config = dict(
    num_hidden_layers=10,
    norm='rmsnorm',
    parallel_block=False,
)
Each number is 128 + 32 x the weight over its row's rms, rounded and kept within 0 to 255. Layers, rows and columns count from 0. The size above them is the row's rms in percent of the matrix's.

# layer 7 attention query, 128x160, rms 0.333, rows 0-63, columns 40-79
size [107 137 151  86 108 121  82  86  99  85  90 101 101 103 103  89  97  63 133 125 117  84  91  82  92  91  94  96  98  97  87 100  85  95  98  95  96  86  93  90  95  92  93  87  91  84  96  90  88  85  90  88 103  92  94  92  98  85  93  95  94  94  88  77]
[[115 180 104 149 152 143 138  92 118 124 120  91 100  88 142  71 111 153 143 110 165 130 131 101  94 149 180  96  91  44 149 152  99 156 152 106 129 113  98 165]
 [106 102 110  90 120 117 168 118  91 183  79 137  91 160 106 172 135 157 176 126  91 116 136 154 132 137 110 195 152 179  86 182 103 146 153 115 110 131 196  96]
 [123 117 160 138 101 113  89 196 109 135 120  97 163 107 158 109 168 161 175 136 143 107 139 128 140 123  93 122 163  45 160 110 216  77 109 135 132 139 144 136]
 [139 142 104 134 127 109 114 145  84 147 159 117 114  36 144 107 107 108  86 118 162 128 111 137 146 117 105  91  99 158 163 140 176 136  76 131 110  99 101 163]
 [134 126 139 129 104 102 210  73 153 161  91 189  96 106 113 141 101 119  76 153 116 111 109 166  91 120 120  80 117 187  47 115  76 119 127 163 170 140 123 103]
 [129 121  79 130 139  55 161  82 188 182 123 180 100  82 144 145  85 129 115 148 137  93 103 155 117 116 101  91 160 153 128  97  79 115 132 158 149 167 115  72]
 [131 137 129 109 120 142 111 105 186 100 131 106 123 139 102 145 121  78 145 121 147 124 134 105 116 189 121 100 151  95 124  73 148 167 145 114 182 176 138 151]
 [190 128 143 167 140 144 176 106 124 108 143 103 181 213 131  57  94 153 138 112 120 158 155  88 127 135 183 132 154 113 116 131 131 135 147 109  63 135  96  87]
 [124 140 180 133 105 149 125 139 136 157 122 152 124 125 138 127 138  88 175 157 132  88 114 133 123 119 219  79 113 143 114 145 141 126  93 147 121 114  71  84]
 [171 173 106 128 143 138 115 116 106 170 118 103  88  91 100  63 140  92 144 148 183 130 142  75 105 108 150 134  84 135 127 112 131 150 161  86 125 120 122 148]
 [142 163 114 165  88 105 126  90 155 147 150 149 165 149 155 153 127  60 131 145 148 197  98  88 151 158 118 139 128 159 119  78 123  98 132 113  89 137 104 139]
 [105 136  85 115 147 106 130 149 117 164 164 135 152 144  66 136 155 136 153 126 157 107 128 144 117 114 141 105  72 118 134 128 113 138  38 102 135 241 160 135]
 [138 164  67 112 123 156 120 148  99  84 152 139  49 130  86 147 136 112 123 124  67 121 132 135 113 133 162 131 134 168 126 131 133 107  67 133 162 144 132 140]
 [ 91 167  70 210 111  91 155  84 221 112 169 120 124  95 149 110 144 173  90 139 161 111 115 111 165 110 107 109 142  68 141 163 139 117 131 122 105 121 161 135]
 [112 154 182 149  94 156 157 160  83 147 128 165  85 120 171 177 169 160 107 133 124 101 118 144  72 118 174 137 159  62 101 172 135 132 170 104 109 147 117 151]
 [164  72 173  57 164 130 112 107 139  90  78 113 155 170 107 110 215 121 142 144 140 101 135  90 138 117 141 131 149 115 161  62 117 106 143  88 137  80 179 138]
 [125  99 117 166 121 159 105  86 187  65 148 140  98 134 121 129 153 100  99  97 145 142 159 144  75 135 154 150 122  85 141 148 126 131 118 110 147 182  92 134]
 [125 119 129 110 106  79 163 156 134  83 166 153 142 107 154 148 118 101 114 133 144 145 102 131 111 145 192 116 117 201 116 102  90 126 113 134 154  83  96 147]
 [126 121 125 155 142 149 152 103 225  77 171 164 101  84  79 111  75  94 114 137  99 136 118 124 119 129 138 109  70 236 101  74  87 156 146 148 136 130 116 128]
 [153  96 121 129 108 127 136  35 112 191  90 179  50 138 128 132 120 106  60 157 149  92 123 150 122 148 110 119 144 185  94 129  66 153 133 168 143 155 109  99]
 [ 95 111 150  99 130  97 130 145 126  36 156 106 188 112 143  99 210 158 168 123 158 111 120 173 121 169 133 106 145 123 156 159 150 107 122 108 170  89 132  90]
 [142 154 114 163 126 158 136  96 144 226 135 111 143 119 148 113 155 123 149 122  89  85 202 117 150 132 167 119 114  91 161 153 104  98 130 107 161 152 137 123]
 [176 119 127  78  49  68 133 107 135 108 110 138 121 129 113 101  94 170 130  66 109 167 136  98 155  97 105 127 104  95 120 154 125  68 144  52 121 128 100 123]
 [136 163 134 127 194 155 121  76  36 120 145 175 119 165 142 159 189 175 157  99 109 126 103 151 160 109 108 115 149  71 135 183 150 177  83 144 130 110 174 136]
 [ 64 179 144 134 159 127 157  90 148 162 127 107  81 122  68 122 159 139  98 152  88  87 158 163 112 106 134  90 105  99 142 108 140 108 134 154  45 128 110 143]
 [159 167 168 125 155 129 150 108 105  90 101 121 168  95 109 111 165 124 195 160 111 152 119 190 126 147 136 120 137 143 136 191 117  69 170 121 141  78 139 147]
 [ 88  83  90 123 158 153 147 126 177 140 143 159 119 142 129 145 115  82  97 132 175  92 131 189  89  76 105 131  98 152  93  72 153  95  80  65 117  94 174 181]
 [167 174 130 136 130 112 172 108 124  81 145  82 120 139 102  90 148 123 104 134 119 217 110  97  44 119 127  99 147  99 154  55 117  92 126 196 107 148 141 161]
 [110 171 129 164 145 187 150 117 141 130 128 124  84 147 153  43  96 180 119  83 141 127 183  81 137 119  91  79  90 136  84 178 145 168  86 165 113 105 129 112]
 [136  97  76 126 108 109  59 170 111  58  97 165 123 169 103  83 144 153  86 129 140 143  66 115 111 116  98 124 107  59 121  66 130 131  65 105 166  64 118 127]
 [143 125  74  82 131 114 113 120 107 127 122 158  83 117  85 121 128 103 137 143 147 144  92  71  67 109 177 159 217 143 102 178 119  96  96 155 164 118  66  99]
 [110 136 157 102 128 102 158  95  92 114  86 120 145 109  92 148 117 142 116 112  98 120 133 145 108 118 165 116 168 127 104 140 154  61 129 149 100 109 153 131]
 [124  51 173 139 207  71 108 181 124 129 143 106 156 157 135 142 128 151  79 134 146  85 182 170 127 152 122 112  91 166  80 151 123 145 255 133 133 108  63 126]
 [109 107 133 152 110 150 114 102 213 159 100 114 180 152 118  98  59 147 121 117  87 107 143 138  83 127 115  81 127 114 107 133  98 166 171  80 124 119 147 127]
 [123 144 158 168 104 120 145 101  84 168 168  30 140 106 119 149 169 129 160 106 106  96 140 128 185  97  92 119  81 117  97 181 103 141 140 116 135 163 140 108]
 [120 117  79 154 123 189  87  94 104 157 145 163  69 110 109 162 113 110 107  62 141 110 110 168  91 120 138 139 157 137 156 159 145 101 123 102 148 164  73 163]
 [127 155 151 108 186 174 149 182 107 155 115 121 133 122  95 138 109 139 160 185 117 173 140 129 152 112 130 101  74  72 139 135 148 132 105 150 134  59 152 116]
 [ 74  97 147  81 128  97 142 160  55 200 154 107 116 111 157 146 134 117 116 161 150 121 136  89 134 107  88 144 140 156 130  83 132 192 161 137 148  85 172 134]
 [160 135 113 134 170 194 165 113 127 131 115 113 157 100 140  86  87 157  67 143  98 168  98  94 148  88  67 113 125 124 140 129 159 120 113 140 150 154 186  96]
 [161 123 140 161  97 123  99 111 154 111 141 191 129  86 101  60  99 113  88 116 116 177 134 139 150  80 135 121 149 114 178  90 137 120 122 169 193 140 110 115]
 [130 125 137 139 165 117 128  80  83 138 146 110 115 136 138 171  53 146 132 110 103 125 164 182  95 165 109 113 144  80 115 159 118 129  84  97 124 139  56 143]
 [145 131 100  87 116 157 122 177 101 113 139 118  95 206 125 101 161 109  98 130 159 159 136 143 168 120 102 182 177  91 109 150 167 103 111 164 123  78 164 132]
 [ 88 124  93  47 162 113 187 200  79 116 123 133 105 139 149 115  85 180 118 164 123 163 119 182 117  80  80  87 102  69  75 146 180 128 139 148 140 171 120 157]
 [129  79 135 135 101  82 171 116 100 124 126 129 137 113 212 165 125 123  97 137 140 137 127 195  80 115 132 157 133 110 178 182 104 123  57  68 171  96 129 126]
 [109 136 116 126 134 108  91 135 153 124  99  92  64 123 119  87  89 186 155 134 110 112 108 116 143 154 176 108 110 113 114  73 136  89  99 126 103 109 157  66]
 [126 112 129  78 106  80 150 105 150 190 138 163 109 133 116 186 102 128 204  85 130 163  78 121 176  61 146  94 101 147 104 150 166  91 100 114 143 114 150 122]
 [ 91 138 124 108 115  74 150 121 137 119  61 125 123 168 140 130 159 149 193  76 152 106 133 182  99 106 142 187 152 138 141 128 165 139  96 122 107 194 191 109]
 [100  78 154 120 154 133  82 159 114 148  95 113 143 131 121  93 139 162 133 106 157 171 120 154 122  93 110 144  91  78 208 158  88 100  93 140 134  99 103 133]
 [150 169 138 135 139 152 135 142  49 106 133 146 148 151  91  70 118 115  47 108 130 147 109 133 173 157 173 153 152 109 141 183 115 118 167  76 178 174 108 116]
 [134 131  88 134  90 185 120 105 113  88 145 141 115 155 163 137 194 227 105 230 131 134 157 132 115 143 101 125 166  96 128 207 162 129 162  92 136 127 151 127]
 [155 100 168 110 174 119 104  70 130 142 116 125 138 122 147 117 138 136 161  81 175 141 105 132 122 154 164 179  83  89  80 141 114 121  96 148 163 140 120 175]
 [148 140 121 123 120 186 108 145 134 141 149 112 158 190 143 141 138 153 182 114 165  71 141 104 161 129 187 149 184 170 112 163 111 177 136 100 136  79 134 128]
 [124 159  89 158  89  70  92 129 119 149 149 117 153 108 149  94  83 109 121  91  82 140 112 138 102 141  91 101 159  78 108 131 100 145  91 187 149 105 134 135]
 [106 138  99 155 138 100 158 113 126 139  98 152  85 121  74 121 159 149  99 144 127  96  86 131 174 110 135 158 125 149 110 141 156  91 156 126 148 113 128  91]
 [136 137 163 129 143 146 133  58 127 104 139 181 167 174  93 103 124 116  97  79  93 105 156 151 143  79  82 123 169 160  97 143 190 139 160 115  77 128 133  92]
 [138  70 130 122 118 105 131 159 110 166 143 125 105  92 150 122 121 130  96 114  79 120 101 138 162  63 119 107 112 123 168 128 143 116 116 128 106 194  73 116]
 [125 116 137 114 103  72 136 107 118  94 114 137 153 144 117 136 127  78 120  82 175  99 124 108 155 150 153  93 131 155 143 145 134 173 126 136 111 181 135 116]
 [165 122 140 112 102 161  76 100 168 146 105 110 132 188 149 132 114  94 104  87 117  96 163 150 136 128 137 126  96 197 142 119 190 154 126 133 162 172 156  75]
 [ 94 165 172  86 175 167 146 118 142 114 110 112 132 119 136 163  95 118 145  97 155 124 197 176 167 124 160  97 123  53 161 147 113 113 163 141  88 131 133 135]
 [161 163 171 100 139  74 141 140  67 139  83  78  83 106 111 205 169 137 131 105 112 129 169 126 101 104  99 115 149 120 107 117 159 155 118 171 121 123 190 156]
 [163 143 121 132 141  96  83 101  87 113 153 164 151 173 131 137 105 136  88 117 129 155 157 110 116 109  96 139 136 164 108 164 153 157 177 185 168 110 123 104]
 [121 119 181 132  41 117 159 117 170  82 132 126  99 149 111  79  96 162  94 197 124 119 156  87 129  79 149  72 118 117 164 176  99 123 121 117 195 161  80 137]
 [152  96 108 146 107  96  91 145 155 130 125  94 118 130 113  59 162 100  97 164 115 133 131 120 179 177 117  96 101 114 185 117  85 141  82 153 156 108 174 121]
 [134 143 100 137 165 142 166  70 154 133 157 100 162 142 124 156  79 158 192 140 130  99 123  60  86 122 155 133  85 110 105 104 121 144 133 111 169 131 112 183]]
# layer 7 attention key, 128x160, rms 0.339, rows 0-63, columns 40-79
size [ 58  77 124 115 124 156  80  88  95  89  88  91  83  87  89  83 116 129 111 133 115 148  84  86  83  84  94  86  88  78  88  88  89  86  85  94  82  92  82  86  86  85  83  79  85  89  90  80  86  82  84  81  93  79  84  89  83  73  83  85  87  91  87  81]
[[126  74 101 109  93 131 172 175 154  90 121 121  80 184 119 146  76 151 123 174 121 128  45 134 114 121 100 156 108 133 102 110 125 107  81 128 152  70 163 126]
 [127 135 130 106 129  98 143  71 116 192 164 161 152 154 106 179 124 105 136  98 115 148  76 188 111 106 131 112 111 145 151 129 131  71 176 169  95 173 101 109]
 [139 184 121 134 116 114 117 127 119  43 140 104 127 124 149 106 120 165 127 141 135 119 122 105 149 102 132 112 123  62 141 142 119 131 107  95 106  79  71 138]
 [146 140 102 169 129 116 120 131 134  30 107 110 139 170  97 107 131 172 166 112 110 169 139 120 154 119 129 139 167  67 157  96 239 110 118 117 121 126 178 172]
 [131 102 100  95 133 134  74  94 159 192 132 161 123 144 107 151 112 137 165 161 154 108 113 167 138 112 135 151 164 170 170 123  85 128  84 108 140 130 111  66]
 [ 96 128  87 139 115 103 133  92 141 190 141 152  91 137  98 129 108  96 135 148 119 133 139 141 106 143 148 153 111 152  88 129  59 140 133 130  96 184 115  88]
 [159  80 134 140 111 146  99 186 122 170 128 152 127  90 132 138 146 131 127 111  99 142  86  96 134  69 120 114 112  95 116 137 146  86 145 104 173 138 158 131]
 [ 70 145 140  77 135 113 116 130 111 111  99 185 116 107  88 154 173 117 127 160  66 114  27 137  97  95 127 144 144 160 116 168 183 129 113 118 169 154 123 156]
 [125 133  99 120 165 115 112 128 123  94 113 124 182 195 123 139 142 147 103 101 137 156 112 168 137 169 119 147 160  72 142 109 155  85 128 169 147 120 163 114]
 [128 149 135  71 153 138 150 144 145 174  92 158 142  99 164 140  88  97  93 113  98 109 134 127 120 158  75 136 155 204 166 140 102  96 121 149  99 120 129  50]
 [148  99 133  67 187 187  89 126 144 161 128  99 127 109 158 137 116 145 154 151 115  70 153 112 124 104 109  88 134  97 165  99 101 178 112 145 171 109 100 113]
 [176 160 145 129 158 101 121  95 118  91 145 130  70  75 154 115 131 106 123 133 128 112 118 143 106 114 193 139 174 153  92 114 187 146 176 130 121 137  65 135]
 [ 87 105 140 152 153 164 111 161 142 134 136  77 183 154 148 122 115 144 185 140 133 106 156  75 132 111 131  77 151 122  97 129 158 151 163 154 108 108 124 114]
 [135 146 185  48 116 122  54 136  83  86 105 125 130 112 127  85 181  86 155  90 117 143 170  71  50 196 101 131  83 100 125 124 159 121 124 174 118 143  76 145]
 [139 102 107 106 166 131 203  76 108  75  97 119  78 136  87  76 156 148 132  89 113 119 115 172 197 115 102 158  85 142 113  91 145 115 103 168 129 155 187 132]
 [139 123 138 175  93  70 112 166 101 161  98 125 103 131 120 118  64 115  73 150 104 143 126 197 129  74 122 143 100 163 135 204 149 134 157  94 151 114 105  83]
 [ 99 123 126 140 133 112 107 159 142  93 192 112 138 158 148  67 137 124 125 138 166 113  94 191 156  89  98  88 153  94 146 131 122 135 123 112 158  43  77 155]
 [118 137 118 112 136 162 132 119 108 196  77 149 109 106  86 166 138 114 142 123 106 125 162  81 117 167 169 148 137 212 113 112  79 132 139 162 131 208 176  85]
 [154  93  92 136 145 121 117 121 120  83 108 135 140 119 143 100 118  83  96  69 125 109 146 149 147 131 128 162 117 151 143 149 180 110 131 114 126  86 137 136]
 [148 111  96 121 131 145 144 109 119 230 144 171 121 107  76 164  92  82 135 119 121 101 145 171 110  97 166 139 124 186  78 130 110 128 117 115 117 161 133  92]
 [147 141 148 107 106 174 131 161 133  29 148  61 125 148 161 115 134 167 121 172 133 124 129 115 159 121  97 130 140  70 124 140 157 148 119 132 106  72 116 161]
 [146 144 168 112 126 117 125 151 115  43 160 101 157 121 183  91 156 150 127 110 141 158 105 135 127 129  92 135 160  73 139 132 208 117 183  87 121  49 104 178]
 [ 75 162 120 166 221 135 148 105 154 111 106  97 106 120 120 152 169 137 119 147  84  89 174 175 162 124 150  96 171 170 106 135 101 138  84 158 147 152 152 143]
 [174  90 129  97 128 125 130 116 173 138 132 108 103 122 116 143  94 126 118 109 155 143 180  80 124 164 185 110 155 179 152  86  96  60 164 154  87 160  90  97]
 [167  95  81 118 128 122 152 149  88  84  93 138 120  84 156  91  76 133 163 100 156 199 112 145 145 140  98 117 153 136 143 173 120 118 155 126 221 152 129 168]
 [139  81  97 133  96 123 104 106 172 134 127 147  65 156 122 156  98  93  90  87 153 106 106 120 104 118 118 109  66 194 155 140 129 164  90 133 149 188 110 104]
 [156 149 147 123 123 127  97 132  67 120 140 116 111 105 108 174  76 209 125 186 101 101 147 128 151 183 153  93 120 135 179 100  86 137 130 157 109  90 103  89]
 [136 131  74 127 137 105  75 119  97 176 102 151 197 119  82 175 161 118 100  94 117  80 167 157 155  92 126 135 113 138 138 156 156 190 150  88 154 122 112 108]
 [115  67 131 168 102  78 164 160 123 147 102 135 142 128 123 175 130 112 182 178 102 106 108 118 114 122 136 119 183 116 181  90 172 137 139 175 139 122 122 139]
 [196 103 123 165 131 137 169 110 120 150 193 131 165  77  88 175 112 129 134 136 108 125 195 133 142  99 169 155 215 123 169 140 133 119 181 183 124 176 110 155]
 [122 101  96 185 149  95 133 135 133 100  89  48 164 146 158 159 133 169 135  84 127  88 130 150 119  62 125 121 103 100 116 150 200  88 144 119  84 114 164 184]
 [149  93 148 164 112  60 105 165 160 114 141  96 140 149 164  75 125  99 110 194 138 117 131 139 195 155  87 125  97 136 172 120 105 145 115 148 136 155 108  89]
 [172 182 126 127  71 172 124 117 161  64  92 154 144 127 168 170 129  94 174 135 103 148 114 128 137 160 120 131 130  95 184 109 155 109  26 139 118  95 163 101]
 [131 106 148 145 128 104  94 169  53 108 120 144 104 134 151 108 156 116 136 126 137 176 173 147 127 146 157 128 148  98 130 133 173 110 100 166 114 113 112 144]
 [146 112  72  75 122 103 132 175 146 111  81 216 106 139 117 121 133 113 129 190 174 112 105 143  97 169 138 120 148 159 128  77  97  91 133 129  99 179 151 125]
 [153 146 170 122 174  68  99  99 121 150 134  94 173  98 168 110 156  43 109 109 156 122  89 145  99 143 135 166 133 156  96 156 132 142 182 132  99  86 142 130]
 [173 111 114 141 115 103 113 123 181 139 143 161 137  92 134 163 151 138  95 133 122 179  91 114 108 113 137  77 139 184 133 100  95 116 137 144 150 150 128 159]
 [152 148 189 156 140 187 132 144 154  55 125  89 129 117 141 116 162 164 152  55 120 112 109 148 186 174 103  64  65 106 135 203 114  95  87 114 119 106 146 140]
 [147 156 140 113  93  35 117 115 103 234 163  87 106 125  95 121  87  96 165 110 138 131 166 144 129 168 160 108 126 151 122 152  87  72 151 127 129 141  94 146]
 [107  74  97  86 141 107 156 189  86 131 139  72 132 179 178 127 159 130 100 144  73 103 120  92 115 139  82 117 100 114 131 186  90 118 108 134 114  87 177 147]
 [128 153 115 142  83 133 101 104 138 148 132 123 143  80 107  95 123 105 127 113 182 152  96  92 189  85 105 113 169 107 135 118 112 131 122 176  95 132 142  79]
 [152 102 150 156 154  97 106 106 170 101 130 108 191  91 135 125  94 117  86 138 114 135 123 152 138 132 118 144  70 102 140 128 107 120  97 115 179 141  73 108]
 [204 111 160 202 121 117  88 107 166 212 103 176 115 113 139 137 127 114  74 120 153 137 139 115 113 188 135 136 136 166 171  82  67 151 135 103 113   0 158 142]
 [ 98 142  85 155 172 143 112 165 140 142  66 122 109 131  97  85  84 148 173  77 130 137 117 108 110 159 175 118  97 111 115  96 146 118 143 106  61 144 164 159]
 [158 168  85  74 135 121 181 169 119 160  93 145 181 130 142  97 134 109 113 141 114 127 152 140 120 101  77 143 152 135 172 143  97 191 163  99 116  85 145 160]
 [112 124 134 150 128 181  61 171 148  93 112  93 189 120 129 128 140 107  65 156 106 152 141 118 101 210 100 107 109  63 137 152 121 153 146 162 162 151 116  73]
 [179 184 157 133 153 180  89 114 116  90 120 119 147  84 147 103 193 127  47 150 155 128 123  18 140 149  97  99 131 119 103 144 124  79 134 133 114  76  90 144]
 [160 107 137  68 162 106 157 122 184 119 121 123 140 127 142 128 125 132  92 140 155 133  96  79 143 180 160  69 135 142 103  98 115 129 114 119 112 187 167 158]
 [155 111 110  81 133 137 114 111 114 148 112 123 133 137 121 169 157 114 118  76 164 153 133  55 105 100 124 148 103 152 201  77 115 166 165 138  68 181  59 132]
 [124 128 175 151 164 109 201 173 123 110 104 131 112 100 129 108 143  84  77  71 114 125 107 131 150 122 171 127  88 130 155  97 128  83  58 108 106 125  88 120]
 [106 150  98 180  95  92 132  96 197 130 128 152  97 104 151 134 142 118 119 148 101 141  99 122 150 190 150 107 159  98 137  80 154 128  62 146 125  88 170 120]
 [ 49  98 146  95 112 100 112 136 175 122 143 160  95  59 124 135 111 110 118 142 113  96  94  81 163 135  93 112  84 102 151 142  88  90 115 151 112 183 157 120]
 [106 124 113 134 114 174 126 113 111 138  98 151  88 168 107 115 131  95 179 174 148 128 143 149 169 111 113 158  94 169 151 133 138 129 182  56  86 115  93  94]
 [138 117 132 124  98 154  81 185 129 122 127 157 127 118 136 147 157 165 130 169 137 165 147 116  96 106 117 131 109 154 117 107  94 142 131 115 152 128 148 182]
 [181  85  89  45 147  74 114 168  99 130 142 103 102 145 141 147 151 113 169 125 165 133 136 126  98 112 179 120  90 147 113  95  54  96 136 171 226 130 127 189]
 [152 173 115 101 153 143 128 121 108 129  94 112 140 109 104 101 131 200  83 203 170  78 144 134  78 149 111 127 159 141 105  78 125 151 118 107 140  64 132 199]
 [119 110 109 168 142 133 121 113  92 147 196  85 111  97 191 172 148 170 174 168 101 163 138 121 118 104 142 153  89 114 127  74  66 112 119  83 111  89 147 118]
 [130 129  88 101 163 128 145 158 148 124 172 179 169  47 117 115 146 137 154 155 160 154 102 129 141 169 173  88 139 100 137 153  54  66  90 127  89 121  52 157]
 [179 100 139 135  23 150 127 119 153 129 122  46 160 177 107 198 180 127 158 141  82 159 111 129 114 180 106 173 165  81 181  99 188 154 117 128 139 149 120  97]
 [ 73 148 116 190 135 181 113 134 144 159 143 202 152 131 177  96  81 116 112 123 159 142  85 108 115 138  75 140  84 120 141 120  82 141 145 133 119 134 114 139]
 [ 69  60 152 156  82 132 157 148  96 140 103 145 117  78 116 150 148 139  96 125 120 158  58  61 169 154 156 111  89 143 170 112 133 119 116  94 116 140 136 125]
 [ 95  75 109 104 173 155 150 161  84 163 168  88 153  91 128 209 147 128 175 115 105 158  97 148 133 146  88 136 134 156  77 110 132 131 106 132 117 108 163 134]
 [ 94 104 181 110 147 147 138 117 153 231 121 181  94 100 179 136  94 188 181 162  96 144 168 126  63  96 103 167 123 114  71  84 127 157 127 164  95 121 132 114]
 [121 140 120 129  74 119  95 128 135 103 104  80 162 147 169 141 159 115 135 100 129 170 129 117 147 129 145 156 166  77 124 176 193  94 116 153  81 100 150  79]]
# layer 7 attention value, 128x160, rms 0.352, rows 0-17, columns 40-79
size [ 93  91  88 102  86  91  98  87  82  87  97  91  86  94  89  83  98  86]
[[106 104  57  96  76 139  94 152 124 212 127 131 145 171 134 118 122  98 110 124 137 136  68 105 130 139  64 102 108 147 109 141 173 114  97 127 121 188 118  96]
 [131 155 146 136 164  78 199 202 149 134  89  87  99 138 125 135 189 141 151 110 133 101 195  90 110 125 111 103 136 175 109 153 138  83 137 147 118 152 167 173]
 [103 103 145 115 171 178 178 177 134 132 137 143 113  94 115 162 130 115  55 106  93 125 142 145 131 113 156 182 130  53 152 120 116 176  77 157 125 225 149 167]
 [172 126 132 131 142 171 122 149  99 105 122 115 142 130 105 118 139 163 109 164 127  74 199 137 144 124 110 111 124 161  41 183 151 178 187  81 175 143 130 128]
 [134 126 116 143 129 112 114 122 157  73  84 147 137 181  67 101 141  68 212 124  93  97 121 121 125  80 100 123 136 117 168  62  94  76 195 105 112 112 144 140]
 [112 176 107 205 175 124 129 126 148 150 164 173 114 133 129 135 125 184  92 152 108 129 107 108 147 165 113 153 124  87 118  73 167 124  98 116 128 135 161 196]
 [115 154  90 142 107  76 126 105 138 134 207  85 155 151  85 122  82 142 118  60  54 169 125 145 101 105  95 130 137 166 148 134 151 130  97 140 107 170 150 102]
 [120  94 160  82 148 118 150 142 136 170 101 129  88  80 154  81 135 145  98 128 111 148 133 154 188 155 114  71 132 134 128 111 173 158 169 123 167  43 171 123]
 [114 145 147 105 114 136 118 185 112 117 147 148 139 144 180 164 173  96 204 136  76 157 132 178  95 132 134 155 140 123 127 140 181  62 163 153 101 152 140 116]
 [103  99 124 141 197 165 132 124  78  31 204 136 127 136 136 152 134 175 122  83 124 153  96 127 107 178 102 121 117 111 110 104 170 151 106 123 140  92 160 159]
 [ 95 170 133  97 152  95 130 128  82  51 119 104 118 168 118 149 161 122 123 118 115 134 140  86 134 140 148 131 112 150 140 125 120  97  98 153 164 101 147 133]
 [165 147 115  97  99 110 132 106  76  90 220 127 100  89 146 149 120 109 136 149 108  89 172 109 179  88 162 112 133 174  96 143 152 139 128 124 121 160 152 145]
 [ 78 129 175 131 133  90 122 115 102 141 140 113 173 130 140  82 112 136 159 104 196 200 154 171 104 124 110 159 139 169 110 176 157 144 165 126 155 118 123 125]
 [ 93 113 135 125 139  94 171  61 157 121  90 148 117 115 128 147 108 131 153 141 127  97 109 131 139 158 108  99 149 123 111 144 113 145 169  74 122 115 203 198]
 [160  89  93  89 120 102 105 103 119 119 132  77 138 124  84 143 145 111 173 104 177 116 147 154  84 213 144 105 137 115 115 113 173 106  76 175  85 163 168 145]
 [ 97 132 141 126 120  99 170 164 113 199  96  42 126 102 167  50 148 148  99 145 146  60 111 105 124 141 129 162 135 140 114  89 114 154 134  97 118 116 104 119]
 [121 124 127 109 140 114  43 186 124 162 100 176 133  76 102 105 127 104  41 173  87 176  78 130  95 109 142  46 107 140 202 119  65  75 137 108 158 113 145  89]
 [100 111 111  87 188 138 118 111 144 148  98 119 113 144 124 104  40 153 129 103 143  77 160 130 129  80 107 134  36 103 109 127 166  91  95 130 142  39 113 127]]
# layer 7 attention output (transposed), 128x160, rms 1.45, rows 0-16, columns 40-79
size [ 95  97  95 103  88  95 101  86  85  94 100  97  91  96  94  89  99]
[[ 84 115 118 150 107 169 121 177 159 235  94  97 114 156 144 115 132 132  94 113 156 104  60  95 127 134  92 106 126 125 120  99 136 151 130 129 118 143 163 161]
 [126  98 101 175 145 116 139  92 153  80 118 194 140 115 132  71 139 178 122 119 152 124 139 133  75 135  82  69  91 207  63 124 123 131 185 111 105 129 143 128]
 [130 159 118  94 136 138 163 106  81 189 123 154 112  79 137 103 126 133 130 136 115  89 129 174 128 126  74 176 185  24 170 134 136 117 110 153 100 202 116 197]
 [ 93  96 162 123 165 136 141 137 111 125 170 171 165 128 167 118 151 147  85 136 137 114 181 154  90 131 141 132 144 188  79 178 111 145 162 132 161 132  92 133]
 [117  99 116 114  79 139  63 102 152 147  86 140 142 143  61 135 144 117 141  96 113  98 125 101  90 112  76 115 112 154  81  52 131 144 146  91 109 151 130 108]
 [135 158 121 184 180 107 168 142 113 232 185 183  85 129  73 155 126 153 131 111 112 112 115 135 167 140 138 107 114  90 122 121 117 136 137 165 131 110 133 178]
 [105 151 116 143 116 105 104 106 127 179  93 111 119 143 122 147 127 144  86   5 113 149 124 157 137 138  93 171 138 154 138 143 142  90 149 132 107 211 138 109]
 [132 124 144  76 181  85 168 110 128  97 110  90 100 117 133  52  99 168 111 147  86 118 132 128 183 172  91  99 125  84 140 143 129 159 157 102  99 103 178  97]
 [147 150 122 104 161 172  87  96 166 106  73 122 128 132 139  72 170 106  71 111 144 150  95  74 122 108 116 175 176  87 153  85 105  94 182 110 103 119 150 138]
 [168 110  84  89 143  98 151 159  77  61 123 174  79 148 111 176 117 188 154 118 138 134 127 156 142 174 110 145 120 124 130 161 147 103 105 139 134  74 165 116]
 [139 153 172 149 117 139 145 168 139  91 134 154 141 128 127 128 140 100 126  87 112  63 115  98 166  97 138 105  87 195 121  91 122 108 152 120 207 157 112  76]
 [141 111 175  93  90  90  73 142  85 143 156 147 109  98 207 209 137 106 182 130 151  72 188 134 191 145 133 115 134 178 143 197 105 144 133 130 108 142 150 113]
 [152 141 175 162 115  86 103 132 162 149  88 101 102 117 181  98 117 127 110 127 130 118 149 126 201 119 112 132 104 190 154 145 111 137 202  96 129 102 141 158]
 [143 123 207 143 120 132 117 117 134 148  97 184 153  97 122 203 110  81 145 161 135 127 127  95 135 117 125 122 160  77 124  90 139 106 158 119 131 132 136 124]
 [125 109 115 143  87 117  66 108 129 130 169 109 109 163 117 120 153  44 123 129 109 120 169 143 146 145 134  87 166 155  83  96 157 112 134 130 118 123 135  89]
 [167 120 124 165  84 115 205 122 132 214 113  83 164 147 115  97 176 155 108 115 151 116 138 165 123 146 141 144  74 178  90 106  89 127 131  85 130 137  78  99]
 [107 126 101 138  85 156 124 147  92 161 140 171 136  83 141 117  99 119  34 129  86 140 112 123  89 120 161 102  54 128 213 105  56 119 126 155 148 120 159  95]]